Weights of a small GPT-style language model, trained from scratch on English Wikipedia: MLP 1024 SwiGLU, 23.6M parameters.
Each number is 128 + 24 x the weight over the matrix's rms, rounded and kept within 0 to 255. Layers, rows and columns count from 0.

# layer 10 MLP down (transposed), 1024x384, rms 0.111, rows 659-704, columns 240-287
[[142  87 165 127 109 142 130 142 120 128 165 104 112 131 157 110 140 101 129 139 138 116 179  88  98  96 132 147 127 137 104 116 128 153 181 148 119  84 171  80 105 142 114 153 147 169 121 149]
 [131  99 120 119 124 117  86 131 129 135 114  73 136 154 117 124 115  83 142  95  88 137 140 146 125 146 151  81 140 148 120 130 132 144 103 105 155 168 176 113 156 101 129 165 133 146 100 141]
 [134 141 102 114 106 159 164 134 160 156 146 133 122  82 149  96  95 156 120 130 139 118 133 114 133 135 160 157 123 133 127 120 151 145 132 109 133  97 128 134 125 113 187 113 125 143  99 151]
 [136 115  92  94 147 131  97 110  99 127 137 136 148 138 139  98 141 166  86 125 176  84 123 133 119 158 142 144 135  95 150 140 141 102 127  98 121 167 135 143 125 108 129  96 145 122 111 124]
 [101 134 123 105 130 187 182  97 144 101 189 154 150 112 168 137 106 171 109 142 158 116  97 158 109 119 138 155 124 104 106 139 103  94 151 164 168 121 112 169 122 109 130 162 157 111 108 105]
 [104 131  90 104 157 129  97  98 114 144 163 138 109 136  93 104 142 182 176  93 151  77 146 159 116 125 165  96 131 123 115 109 125 127 141 145 136 116 136 165 117 109 147 108 132 112 137 106]
 [149 138 160  81 137 169 149 153 108 149 140  96 123  80 101 132 193 101 143 160 138 129 116 151 134  98 119 109 145 149 131 127 120 150 114 144 130  95 102  96 114 119  88 111  93 106 126 146]
 [133  98 135 138 158 130 126 105 159 112 152 129 121 154 134 116 132 135  93 118  92  98  94 146 116  99  92 129 140 148 144 131 143 133 157 129 177 108 106 139 136 112 117 161 115 138 122 148]
 [130 117 151 131 109 184 118  97 147 131 139 155 131  86 138 149 136 138 152 127 175 152 129 159 153 130 139 165 111  89 127 122 115 143 113 150 135 115 122 108 186 169 157 155 137 124 106 115]
 [146 122 126 115 141 159 147 144 119 133 132 134 143 128 125 103 101 131 123 159 121 127 136 134 158 129  96 109 132  98 142 123 110 144 143 117 163 158 178 115 129 108  60  85 139 117 119 109]
 [125 105 101 146 141 120 131 105 153 142 114 124 110  92 130 184 139 141 121 130 102 133 104 132 123 110 118 134  90 132 137 125 127  82 149 161  93 135 147 128 157 111 121 130 149 142 162 126]
 [111 126 145  88 189 136  87 112 152 154 141 127 136  97 137  73 180 139 154 144 153 130 102 144 128 163  73 105 138 118 120 154 123 121 137 111 120  84 150 146 130 178  94 149 109  98 152 132]
 [156  92  76 164 146  59 160  94 118 116 114 112 112 130 134 135 113 129 100 100 163  98  90 137 116 111 112 103 137 145  94 166 127 113 138 117 136 115  82 136 147 129 108 135 102 162 120  76]
 [112 101 115  67 111 125  86 158 121 154  76  98 176 140 155 174 121 125 147 159 130 111 117 126  72 134 120 103 129 159 100 113 146 182 143 139 134  96 147 159 118 120 157 148 111  94 153 156]
 [152 121 132 139  97 139 157 151 130 127  98 147 124 138 124 129 141 134 161  95 119 170 140 112 138 127 120 132 124 117 124 102 102 132 107 156 102  80 138 121 126 175 130 132 204 196 167 122]
 [131 111 121 132 160 125  70 133 154 110 122 145 141 155 139 160 117 149 129 117 154 145 150 136 149 102  97 121 140  96 141 131  79 114 157 112 181 114 146 149 119 128  90 121 132 172 141 154]
 [152 160 144 159 107 133 138 144 158 113 151 135  64 163 114 100 122 113 121 121  94 163 156 142 129 115 150 161 116 166 115 107 149  69 103 105 123 103 126 123 161  72 130 123 113 135 123 109]
 [ 80 101 163 145 139 153 158 143 116 137 108 135  84 149 125 160 112 135 113 131  87 112 138 158 147 138 107 142 160 165 117 116 174 116 110 123  96 136  97 117 127 148 162  88 132  88 122 123]
 [129 175 134 168 129 143 181 147 125 146 135 147 140 140 128 120 104 109 112 135 101 129 159 122  67 132 121 135  90 114 166 103 106 151 132 112 139 160 153  96 119 171 125 167 144 127 128 132]
 [149 127  63  99 121 138 109 143 118 115  54 147 127  87 120 135 155 106 119 125 146 173 110 109 138 172 113 114 137 145 117 157 155 149 142 107 116 125  98 159 107  75 140  87 114 119 112 112]
 [ 94 160 153 161 105  95 126 104 166 145 120 103 137  81 150 180  86 159 156 166 154 111 123 140 128 108 144 143 137 137 114  82 135 128 141 160  77  98 149 150 110 115 136  79 130 126 145 108]
 [ 87 162 114 167 131 131  88 122 110 116 136 143 112 122 119 128 140 130 198 113 128  96 166 100 165 142 163 117 133 121 131 142 126 159 143 149 133 130 139 147 152  95  81 132 154 113 157  86]
 [106 160 101 142 109 153 108 137 104 170 123 158 103 152 133 143 107 186  91 117 120 163 123 112 134 124 101 116 113 113 122 142 132 145 113 163 109 109 127 117 131 140 180 139 117  86 145 111]
 [132 143 132 131 116 131 144 121 169 128 166 100 124 128 140 130 121 124 116 147 119 125 120 124  92 118 129 103 169 105 147 104 156 134 130 122 134 141 124 152  88 148 153 182  82 103 117  99]
 [140 110 139 186 176 120 134 135 134 100 122 148  94 159  87 116 115 160 113 115 126  87 138 146 150 169 129 177 165  94 116 116 169 121 163 125 102  58 116 170 138  91 112 113 126  78 123  85]
 [112 147 123 179 121 133  80 114 105 161 162 190 156  88 150 147  89 195 132 110 149  64 135 123 145  99 101 131 123 122 103 174 174 124 154 120 126 158 114 140 109 129 119 141 173 102 165 124]
 [141  96 103 112 136  97  68 110 129 100  91 126 130 157 127 108 134  72 142 116 128  78 127 148 113 147 133 127 135 150 177 138 117 117  89 137 170 147 105 197 143 112 122 126 114 147  87 171]
 [ 68 157 125 135 121 163 133 142 129 143 102  81 115 112 214 128 151 114 107 141 166 126 126 174 120  95 124 173 120 136 107  91 143 146 116 143 170 140 168 191  87 134  90  86 165 160 122 125]
 [158 148 102  99  97 126 107 147 124  94  82 128 132 133 133 139 125 107  95 134  85 152 137 122 141 162 156 105 132 140 123 118 100 111 132 104 145 111 126  99  84 128 151 141 138 141 107 122]
 [121 123 155 115 115 119 100 100 108  98 100 127 143 116 151 116 132 114 134 176 118 160 152  78  96 169 111  84 156 138 112 127 139 128  87 109 122 144 135 124 127 118 125 103 133 142  80 121]
 [138 108 127 109 115 133 126 173 171 134 127 165 119 162 104 117 118 159 105 127 153  81 144 124 163 133  87 117 105 145 140 118 139 100 133  87 109 171  95 140 132 117 159 112 109 143  94 159]
 [138 102 128 128 131 116 161 202  96 133 110 130 123 142 171 103 130 130 118 101 136 137 141 128 107 154 167 168 138 100 100 136 140  89 166 128 161 127 161 149 132 122 114 134 107 138 119 149]
 [131 155 143 127 117 149 118 128 113 137 124 155 129 132 165 108  81  88 131 137 121 108 121 136 113 118  96  96  99  95 150 147 140 146 145 106 174 113 135  85 179 152 135 128 124 128 137 137]
 [113 146 114 120 155 112 156 116 110 120 136  87 131 117 103 159 117 126 148 107 137 142 145 124 142 119 215 159 134 105  94 123  92  74  97 132 141 133 110 154 144 151 129 146 143 116 112 114]
 [131 166 166 103 123 110 118  84  71 142 127 146  77 147 103 164 130 163 110 134 114 123 165 132 149 130 163  76 125 104 132 118 152 120 139 102 145 154 117 145  81 108 151 146 149 140 133 123]
 [117 138 117 184 114 116 104 118 119 118 114  83 132  90 155 196  95  98 116 141 126 121 126 118  86 110 149 103  76  95 133 122 152 128 142 108 146 106 141 162 107 113 131 153 129 138 113 107]
 [121  91 184 125 158 134 120  84 104 136 154 153 148 118 114 123 118 115 127 128 144 175 126 113 124 136 139 148  89 105 120  72 139 165 131 164 144 153 146 120 125 164 124 106 142 132  98 110]
 [146 102 140 166 128 137 113 102 109 117 156 162 159 133 146 111 148 119 106 134 104 133 136 166 106 142 134  72 109 116 119 156 141 115 144 145 148 124 138 120 156 130 125 148 101 129 128  98]
 [127 150 142 129 141 154 123  89 132 107 156 101 109 152 120 142 157  83  57 171 134 125 118  99 108 156 156 101 109 149 149 181 107 104 167 151 146 149 122  95 115 133 145 100 143 112 127  98]
 [131 149 124  83 153 134 134 111 114 134 147  99 105 131 127 169 136 124 132 136  92 108 158 159 107 127 152  94 163  94 180 125 130 117 148 119 105 132 121 157 127 164 141 159 124 117 148 122]
 [121 146 152 142 137 106 131 106 172 129 138 125 129 168 133 131 156 133 133 113 152  99 102 159 162  93 108 140 149  92 134 111 118 131 113 122 116  74 155 120 101  88 128 172 139 141 127 158]
 [157 145 120 160 118 137 106 119  83 127 162 107 129 162 123 117  80  84 148  81 102 145 107 144 124 108 131 148  94 122 139 155 142 112 139 130 132 152 141 115 130  87 142 110 115 144 159 139]
 [104 136 129 165 109 111 121 128  92 124 160 100 139 127  90 131 127 139 151  96 119 148 122 124 138 126 109 139 172 152 115 126 124 129 136 138 179 113 105 149 137 127 103 142 189 101  84 128]
 [116 103  92 154 144 111 101 137  87 151 112 152 143 158 125 140 122 118 154 136 121 127 119 200 119 134 105 100 181 156 163 109 115  72 117 118 148 126 145 121 144 146 142  89 161 125 125 126]
 [134 130 131 158  88  96 100 168  87 117  91 107  77 109 127  95 122 154 168 124 151 120 124 101 118 144 113 180 144 104 135 163 147 123 144 147 151 119  95 121 136  97 139 101 106 131 121 137]
 [103  97 115 119 110 106 150 103 138 118 162 160 136 132 123 123 134 116  96 150  54 106 129 173 140  78  99 143 109 131 165  79 130 116 168 129 134 139 119 145 142 128 141 134 137 124 140 122]]
# layer 10 MLP gate, 1024x384, rms 0.11, rows 660-705, columns 240-287
[[123 104 127 106  78 149 110 115 130 116 181 130 112  95 104 131 138 120  96 136  83 144 178  88 166 185 127 110 130 129 128 140 130 112 144  78 114 113 153 145 162 131 123 100 116 142  75 103]
 [122 141 128 165 170 152 148 126 144 103 126 147 113 134 153 134 117 120 126 120 122 104 128 145 128 105 165 151 168 109 184 202 121 154 138 131 116 126 128 146 101 127 168  77 159 116 100 133]
 [112 111 127 134 145 132 141 153 148 131 142 130 149  52  88 112 136  87 114 158 130 134 155 136 130 130 103 122 125 106 158 133 154  98 186 133 113 139 126 148 106 129 136  99  98 131 132 124]
 [159 102 120 116 134 103 146 109 136 101 135 124 135 133 139 125 115 135 142 107 141 131 130 145 105 125 157 127 130 121 145  96  85 144 138 129 129 111 112 172 123 120 148 132 158 126 137 133]
 [127 123 132 126 103 120 125 156 122 100 123 150 116 139 119 127  80 123 162 174  93 190  88 130 153 147 147 134 108 128 122 125 117 103 151 120 155 119 123 122 145  85 137 138 154 113 146 163]
 [107 128 132 136 101 114 127 113 121 143 101 102 146 130 120 151 111 127 103 141 115 145 131 191  84 123 137 162 137 139 168  88 137 128  70 188  84  88  89 136 123 127  83 130 123 146  88 125]
 [ 86 128 101  99 156 118 106 159 123 141 118 115 148 117 147 117 129 112 123 157 121 135 178 139 122 171 124 110  96 158 159  96 140 141 105 101 115 100 146 153 109 101 113 121 157 100 134  86]
 [ 88 167  99 123 105 138 102  96 155 159 152 153 157 123  99 145 125 160 167 170 130 125 143 120 120 139 151 103 124 124 132 145 140 123 117 137 173 109 133 145 120 158 159 163 131 149 119  81]
 [118 125 133 141 114 106 128 131 150 141 142 135 155 144 108 132 146 120 146 108 123 121 164 143 119 139  95 131 125 147 144 139 122 114 142 148 129 106 149 144 147 139 144 143 160 131 108 135]
 [125 146  71 132 148 121 126 152 168  77 164 139 100 129 167 145 128 139 111  97 156 120 145 140 136 104 111 150 130 116 138 111 120 124 139 168 127 151 107  94 100 147 144  60 122 123  96 133]
 [106 116 121 162 159 154 108 135 136 128 140 160 157 117 143 127 114 131 173 124 110 132 144 161  97 126  94 154 111  83 152 144 137 116 126 156 124  68 106 170 140  95 102 152 115 159 100  82]
 [150 133 128 108 127 116 126 128 126  93 129 145 126 112 102 122  97 134 132 136  98 113 132 146  80 150 156 139 160 145 143 130  81 120 156 175 114 171 149 106 146 107 164 115 136  98 102 136]
 [122 134  89  81  76 150 148 101 104  77 142 127  88  86 127 104 160 113 183 157 119 109 140 135 108 127 102 177  97  95 134 112  91 176 138  99 126 142  92 121 103 142 125 131 117 114 130 128]
 [128 135 135 139 142 130 114 119 122 137 128 111 175 127  91 174  71 123 132 157 125 129 122 134  99 120 130 148 116 153 145 137 144 112 169 106 148 152 109 105 134 137 105 129 135 111 128 171]
 [ 96  57 171 132 136 107  80 117 151 132 107 130  76 169 127  92 139 133 121 131 150 156 170 170 154 109  97 110 102 132 163 137 123 103 124  64 136  89  99 165 151  88 130  75 170 170 121 161]
 [113 135 109 174 151 159 123 142 112 136 141 135 116 143 155 145 119 127 151 110 176 122 110 116  93 164 130  92 139 123 143 103 128 113 136  94 114  92 135 174 155  97 150 133 122 109 140 116]
 [116 124 147 133 131  98 119 142 132 111 112 135  88 126 123 154 144 139 101 190 123  86 117 133 158 156  80 125 107 132 150 131 111 150 136 116 136 156 179 157 102 112 152 106 116 109 123  94]
 [106 147 113 188 115 153 103 137 136 147 127 149 146 162 144 123 159 174 146 102 157 136 126 124 163 146 124 134  90 106 158 118 101 125 119 107 108 114 146 162 123 122 159 106  95 129 152 132]
 [145 137 120 146 137 176 123 168 131 134 136 126 122 118 114 127 117 114 142  94 111  98 122 122 137 146 144 164 106 106 158 111  95 104  93 137 122  80 119 122  89 140 112 159 116  74 125 118]
 [127 135 158 132 135  98  94 179 139 168  95  95 152 141 145 140 143 137 146 135 103 102 157 148 113 144 110 103  98 154 111 148 103 121 108 134 114 130 136 115 115 126 118 146  98 108 131 118]
 [123  97 123 143 115 129 120 114 161 109  97 105 115 122  93 124 129 153 123 107 130 127 114 132 102 172 131 137 130  99 117 134 141 122  98 138  96 148 148 122 164 127 131 124 119 120 159 135]
 [101  88 134 137 125  79 119 101 164 109 126 152 128 127 139 121 133 120 144 133 124 151 119 123 136 112  94 141 109 145 155 139 103  85  86 114 114 140 136 127 150  92  99 134 182 146 108 161]
 [119  86 120  91 112 126  94 146 113 112 121 117 136 157  94 115 103 116  95 116  92 127 123  95  85  99 131  89 121 116 154 181 159 124 143 129 159 110 162 111 152  97 144 126 124 124 110  85]
 [140 127 107 102  64 104 151 162 158 122 116 141 127 185 147 168  97 137 170 142 124 139 134 134 142 143 105 133  86 161  93 139 114 115 147 154  97 209 136  86  97 144 118 133 107  92 168 114]
 [148 149 168  73 150 108 178 125 127 169 143 115 125 131  90 116  91 101 152 133 149 117 123 103 111 165 120 114 121 117 131 132 105 141 128 115 110  82 163 155 118  85 155 128 141 107 104 162]
 [126 126  87 105 108 123 155 137 202 134 145 140 121 136 103 132 196 151 145  98 104 123 141 103 135 114  93 127 129 143 128 150 118 145  97 110 155 104 118 126 112 157 143 144 100 119 106 137]
 [131 123 163 112  94 145 142 125  85 132 126 110 125 105 100 117 132  86 130 131 148 118 121 152 146 169 145 152 100 115 105 124  93  98 132  91 145 146  80 102 143  89 122  78 138 178 175 159]
 [149 124 125 153 129  95 128 117 121 158 116 128 174 124 148 142  96 101 157 129 110 115  93 108  90 137 140 150 150 125 146 112 162 136 101 133  68 149 143 131 167 155 126 128  97 111 131 120]
 [164 162 120 139 105 101 137 125 164  93 127 159 153 144 148 143 128 168 142 134 121 120 139 149 144  87 174 123  97 141 121 156 107 165 127 132  77 103 102  99  92 135 172 154 146 122 107 133]
 [150  95 127 139 138 141  95 154 170 142 142 171 115 126 127 117 131 143 139 137 131  60 194 138 116  88  47 139 132 129 108 124 131 106 166 106 120  99 161 136 151 136 143 111 121 151 111 113]
 [ 83 111 139 124 160 125 138 120 145 135 135 159  97 128 108 121 119 118 121 157 116 108 159 112  89 144  87 170 116  96 118 151 139  90 113 153 140 121  96 162 150 130  96 160 168 133 147 162]
 [138 131 134  92 111 107 132  78 143 137 121 105  96 120  85 159 127 110 108 150 143 146 145 147 126 122 150 118 147 146 154 157 107 151 170 152 111 110 115 150 119 151 117 124 145 145 152 114]
 [127 113 140 142 143  97 158  98 136 139 116 148 113  96 140  97 116 132 164 103 126 166 161 123 137 135 111 142 136 102  82 128 167 121 120  73  98  93 121  97 126 132 127 144 141 186 125 122]
 [125 110 130 134 116 104 120 117 142  83 171 117 127 148 136 144 133 145 143 177 155 109 144 121 148 117 103 113 118 151 107 129 138 141 109 147 101 127 171 107 132 136 105 166  91 118 120 114]
 [122  96 137 117 130 145 126 173 166 137 193 153 143 132 103 102 143  96 102 134 134 125 160 115 102 105 114 117 169  98 133 139  92 144 103 189 110 120 106 133 127 103 174  98 105 130 124 155]
 [ 89 148 164 185 138 152 152 153 145  48 168 142 119 153  92  95 162 116 134 154 113 135 113 105 112 165 112 122  82 148 121 128 173 154 154 201 150  83  98 136 130 123 128 133 136 138 112 147]
 [152 160 160 153 116 122  90 121 142 124 125 114 154 134 136 141 138 114 139 150 123 118 158  86 128 150 116 114 118 114 154 120 129 110  91 101 159 121 128 142 120 129 139 107 101 142 138 125]
 [118 130 127 157 101  75 107  71 113 124 121 127 150 121 123  99 134 138 105 131 103  80 180 142 145  95 134  95 119 170 145 124 138  86 132 160 115 141 159 174 128  72 142  93 139 116 122 101]
 [124 122 134 158 154 142 114 127 170  71 141 114 104 125 119  98 105 137  87 142 148 137 116 112  89 164 135 103  73 102 112 157 137  84 125 132 111 128 104 116  94 139 131  43 148 133 149 140]
 [137 108 116 136 138 101 189  90 163  94  98 122 129  90 127  79 154 119 114 141 105 127  82 115 135 127 114 168 135 123 125 119 108 106 117 132 160 144 149 122 127 129 130 115 137 119 120 117]
 [ 84  66 127 119  87 135 128 142 123 112 114 100 123 110 149 113 178 137 112 144 127 102  91 120 101  91 191 165 113 168 196 127 116 115 153 126 168 102 106 130 144 109 157 122 119 129 111 142]
 [ 98 135 142 125  86 111  94 114 125 124 180  87 153 150  79 158 148 109 162 118 129 127 133 126 156  76 117 141 133 140 112 131  86 155 101 131  98 136 154 153 118  77 141 152 121 140 156 100]
 [100 149 108 124 134 145 118 174 115 155 135 152 127 144 150 141 138  79 126 113 116 146  89 124 145 107 104 164  97 124 122 136  98 145 166 178 136 114 132 150 143 102 117 126 125 128 143 150]
 [ 96  97 142 166 144  92 116 110 135 104  77 124 182 138 146 138 179 143 107 127 142 136  96  96  88 146 114  99 162 180 150 151 136 165 138 101 126 112 128  94 156  88 107  79 160 132 160 125]
 [124 142 147 135 143 192 124 120  98 111 127  51 129  93 169 106  89  78 117 102 141 143 102 120 102 161 108 128 164 168 111 127 101 123 116 168 119 157 111  98 126 117 129 150 122 170  72 134]
 [135 138  95 132 137 168 135 152 178 146  97 105 129 147 116 134 180 138 136 121  91 135 156 106 115  64 142 128 137 131 168 153 141 107 137 132 154 130 111 132 158 121 116 123 182 125 159 135]]
# layer 10 MLP up, 1024x384, rms 0.117, rows 660-705, columns 240-287
[[151 126 156 123 111 136 112 137 148 115  82 187 160  85 133 120 168  93  85  85 112 151 135 116 159 105  92 109  99  87 138 120 138 151 116 139 188 102 138  97 132 108 128 121 133 109 156 195]
 [126 133  94 125 107 120 149  98 129  98 127 143 125 151 142 122 153 152 153 165 166 105 104 148 145  98 114 109 115 160 110 120 157 113 104 145 117  89 146 154  79 124 137  90 165 143 119 113]
 [139 135 135 171 119 137 134 159 137 102 118 130 147 175 114  97  99 107 110  84 146 121 106 138 100 113 130 143  97 126 129  59 147 114 142 121 125 117 109 168  99 152 151 111 156 152 108 145]
 [ 98 101  90 141 152 136 117 140 176  99 145 123 110 101 133 162 123 174  92 101  86  92  71 138 155 145 122 108 129 129 132 128 149 121 136 139  78 127 109 108 174  99 111  87  98 123  90 135]
 [136  94  85 141  82 113 120 124  90  85 111 138  52 132 160 162 129 152 141  85 121  81  88 158 132 148 163 118 136 169 119 134 106 105 173 161 106 176 139 103 108  96 113 114 142 130 121 136]
 [173 103 128 121 134 150 162 134 109 118 137 166 119 130 119  96 149 123 151 162 135 168  97 134 123 124 104 160 148 127 117 113 161 137 150 145 137 170  85 106  80 121 129 129 122 144 151 132]
 [ 92 125 138 107 142 143  72 117 108 136 124  91 109 147  98  98  99  95 103 127 130 162 113 132 156 127 134 115 131  81 118 110 105 144  69 118 161 172 135 148 125 180 112 157 158 131 161 119]
 [146 155 111 149 163 106 140 139 157 128 123 118 124 131 128 128 113 154  91 160 114 139  86  91 137  93 117 111  98 134  95 156 154 125 119 130 140 129 114 135 106 108 133  81 180 131 161 150]
 [141 165 117 149 119 150 137 112  64 140 114 132 122 134 120 146 108 146 151 113 117 103 118  97 135 102 168 149 110  94 127 154 113 113 129 129 133 152 149 130 134 119 148 159 139 128 139 132]
 [141  94 118 145 131 130 134 144 128 151 120 164 151 158 181 115 142 134 175 103 130 180 136 125 121 135 120 134 130 143 131 118 193 192  96 111 130 104 119  85  97  90 106 173 132 140 123  89]
 [138  92  94 150 134 109 106  86  89 121 111 129 138 133 101 149 121 122 153 123 112 115 113 155 119  96 116 138 113 138 135 125 148  69 143 144 160 103 159 158 129 128 115 136 149 126 116 110]
 [120 125 122 116 116 173 128 131 125 147 150  73 143 128  49 126 137 101 153 140  91  57 107 103  78 131 119  98 134 109 154  75  94 120  90 117 136  97 132 129 113 183 152 118 118  99 107 104]
 [ 95 155 136 146 176 146 146 147 146 162 154 114  98 112 133 133 134 140 122 101 105 142 157 146 126 124 116 141 121 110 125 137 132 142  94 107 170 136 134  82 158 137 149 142 150 139 113 124]
 [149 135 147 126 176 147 112 114 104 119 127  89 117 118 162 145 137 136 170 124  96 147 123 157 129 107 110 136 126 163 136 151 131 116  79 104 126 121 125 140 139 137 132 178  76 105 152 147]
 [ 94 124 127 154 139 142 191 139 128 168  88 150 113 110 123 113 147 149 184 107 139 132 141 167 131 101 121 118 120 129  84 149 126 138 144 108 100 127 140 100 154 175 141 132 138 138 178 110]
 [111 124  97 149 150 128 148 154 124 112 106 135 117 102 177  76 101 122 122 159 118 159 156 135 134 123 155 140 135 169 158 134 110 136 114 151 121 113 172 136 141 141 144 100 206 121  89 128]
 [144 140 176 122 165 127  94 121 184 122  96 144 109 105 112 156 135 124 103 105 161  77 114 101 108 124 116 145 134 171 138 154 145 156  99 146 119 116 147 119 158 121 128 164 117 131  91 104]
 [102 146 109 121 158 170 152 103 154 137 134 156 163 151  89  75 141 134 118 138 188 167 131  87 133 137 151  90  88 153 160 128 120 136 100 138 147 110 116  91 120  69 159 154 119 145 118 167]
 [122 174 184 118  94  88 118  88 151 141 154  95 104 162 119 150 103 131  95 160 156 126 170 130 159 116 144 140 147  96 128 150 156 119 103 146 125 123  99 136  83 118 173 108 152 136 158 155]
 [153 106 143 124 124 170 194 161  98 117 125 137 102 143 140 195  69 119 110  98 124 113 103 158 126 106 118 127 184 103 105 107 143 129 143 135  89 176 112 132 107 109 138 113 106  76  69  81]
 [147  74 129 136 128  88 135 142  97 139 180 141 137 131 100 131 170 117 157 142  99 119 125 173 157 108 161 159 123 111 133 132 139 129 152 152 117  84 135 131 123  92  98 106 103 116 153 101]
 [127 106 133 108 133  96 110 132  99 134 136 118 126 185 126  99 139 148 120 112 114 143 139 116 109  90 123 134 131 145 123 131  98 140 138 151  95  80  93 126 125  88 129 134 132 153 133 117]
 [102 161 144 130 142 127 135 125 143 147 100 165 120 175 122 114 116 146 126 160 119  84 111 137 118 144 166 116  96 136 141 123 157  80 146  94 101 135 166 113 153  93 122 117 160 188  94 110]
 [124  78  89 143 104 100 168 158 138 130 138 158 146 116 130 166  80 160 104 100 107  93 128 111 137 109 145 156 127 102 138 129 141 165 156 130 166 103 160 125 155 122 162 142 123 118 157 123]
 [131 151  88 129 149 106 147 118 151 129 144 142 116  89  99 116 157  87 133 125 142 147 147 161 138 135 126 131 151 160 115 139 187 100 138 131 101  94 155 117 144 139 145 136 116 105  82 112]
 [102  96  88  73 175 102 156 130 172 122 153 132 167 137 142 118 133 139  94 110 111 156 147 141  84 126  95 100 103  87 173 143 129  85  95 153  94 147 176 147 142 149 151 165 126  99 120  82]
 [126 132 114 117 139 117 126 156 107 154 104 150  75 148 146 101 161 137 122 119 151 121 105 127 145 111 160 157 130 114 124 132 106 151 127 125  98 144 113 113 110 100 124 176 132 158 159 131]
 [138  87 131 136 128 131  85 157 125 160 132 105 135 110 130 135 166 133 131 126 145 113 143 131 134  92 161 154 122 136 127 141 138 142 134 124 141 151 129 121 134  78 139 156  99  97  83 145]
 [123 138 124 108 100 120 131 145 154 161 166 157 123 131  82 198  94 139 124 110 137 107 100 115 124 146 116 173 129 150 133 134 158  91 153 101 152 147 117 162 170 141 139 153  92 122 134 105]
 [ 93 152 158 143 154 149 150 134 113 126 135 147 151 101 180 113 162 115  92 145  77 187 133 166 128  83 103 123 139 156  84 162 113 151 154 151 120 106 166 159 134 147 149 115 175 126 133 120]
 [125 124 118 115 105 153 112 107 142 130 152 184 126  86 140 108 164 124  93 117 137 126 135 134 134  87  77 128 167 101 134 136 106 108 158 129 141 100 121 184 152 122 132 104 165 108 152 113]
 [168 106 118  63  82 161 165 120 112 113 119 122 140 184 106 112  94 149 138 108 128  91  99 125 141 132 107 112 151 160 151 140 102 188 150 179 135 134  97 158 130  84 145 116 130 122 108  79]
 [112 197  84 104 112 140  95 127 100 138 111 127 145 106 131 114 153 125 113 135 169 122 167 129 135 142  63 132 118  85 111  80 135 112 127 158 157 124  86 127 116 105 113 109 160 127 110 119]
 [151 161 127 128 140 122 182 143 124 104 120 181 148 134 124 142  75  96 142 110 108 150 165 132 142 113 145 168 135 103 147 135 123 116  94 120 107 136  98 154 154 124 183 148  78 181 104 123]
 [107  81 181 104 119 157 144 144  96 123 152 110  92 118 144 151 126 108 154 135 165 162 104 133 151 157 102 164 164 167 113 189 131 125 132 140 115  94 124 121 158 131 143 126 123 135 169 103]
 [114 123  99 144 131 140 144  93 103 136 115 119  77 143 144 130 111 145 156  90 178 127 111 101 150 165 133 112 156 109 120 170 167 108 140 130  98  95 135 132 128 110 107 147 163 135  90 126]
 [110 112 145  97 180 111 142 142 130 105 116 117 152 121 117 157 123 128  93  74 143 144 110  73 115  84 114 141 127 132 138  86 138 127 132 123 168 143  91 125 145  84 101  96 130 139 148 117]
 [150 133 118 112 111  91 109 162 126 110 136 108 144 134 169 137 153 144 130 105 123 132 138 127 134 119 118 118 144  97 119 102 102 146 170 153 159 139 120 138 115 138 127 137  75 168  97 106]
 [155 181 146 112 115 118 125 152 177 132  86 171 113 104 104 145  98 118 124 170 107 141 138 144 114 109 114 147 174 106  96 148 125 120 130 101  91 128  75  93 156 143 107 113 109 173 148 136]
 [113 136 112 152 144 139 154 138 101 121 117 101 140 112 110 110 148 119 146 139 108 149 136 136 122 144 133 109 116 122 123 183 168 138 129  73 160 172  91 142 134 155 120 150 141 157 125 125]
 [107  61 156 128 136 112 113 104 125 145 135 106 124 129 152  92 161 130 107  94 139 117 144 166 138 133 142 101 144  83 144 179 108  85 141 104 127 163 116  97 110 136 148 179 121  98 126 159]
 [119 127 158 165 143 149 164  81 103 164 120 126 129 114 161 111  98 176 174 134 131 120 120 105 102 133 111 168  86 128 118 168 103 132 160 103 127 186 129 137  91 110 132 176 113 122 111 140]
 [123  95 165 123 158 103 163 115 127 100  99 145 129 130 108 131 187  90  85 143 125 143 105 135 143 161 102 151  67 160 155  90 133 139 120 139 156 122 122 128 132 125 133 140  81 129 106 175]
 [163 141 137 145 116 139 142 157 146 162 135 145 110 106 141 131 120 106 117  97 121 123 117 146 122 132  75 126 137 135  94 124 130 125 169 146 124 114 109 175 135 156 117 129 132 113 170 135]
 [100 111 138 123  91  69  82  76 129 133 156 101 107 140 167 153 126 122 101 121 139 125 129 128 122  85 116 106 112 157 158 130 129 156 124  91 139 129 148 103 140 152 145 147 101 136  81 117]
 [130  71 118 160 173 177 124 123 134 131 148 136 160 131 159 129 170 104 160 140 126 129 156 111 149 101 161 124  96 114 163 144 134 147 128 166 110  89 157 109 135 130 112 105 106 154 152 129]]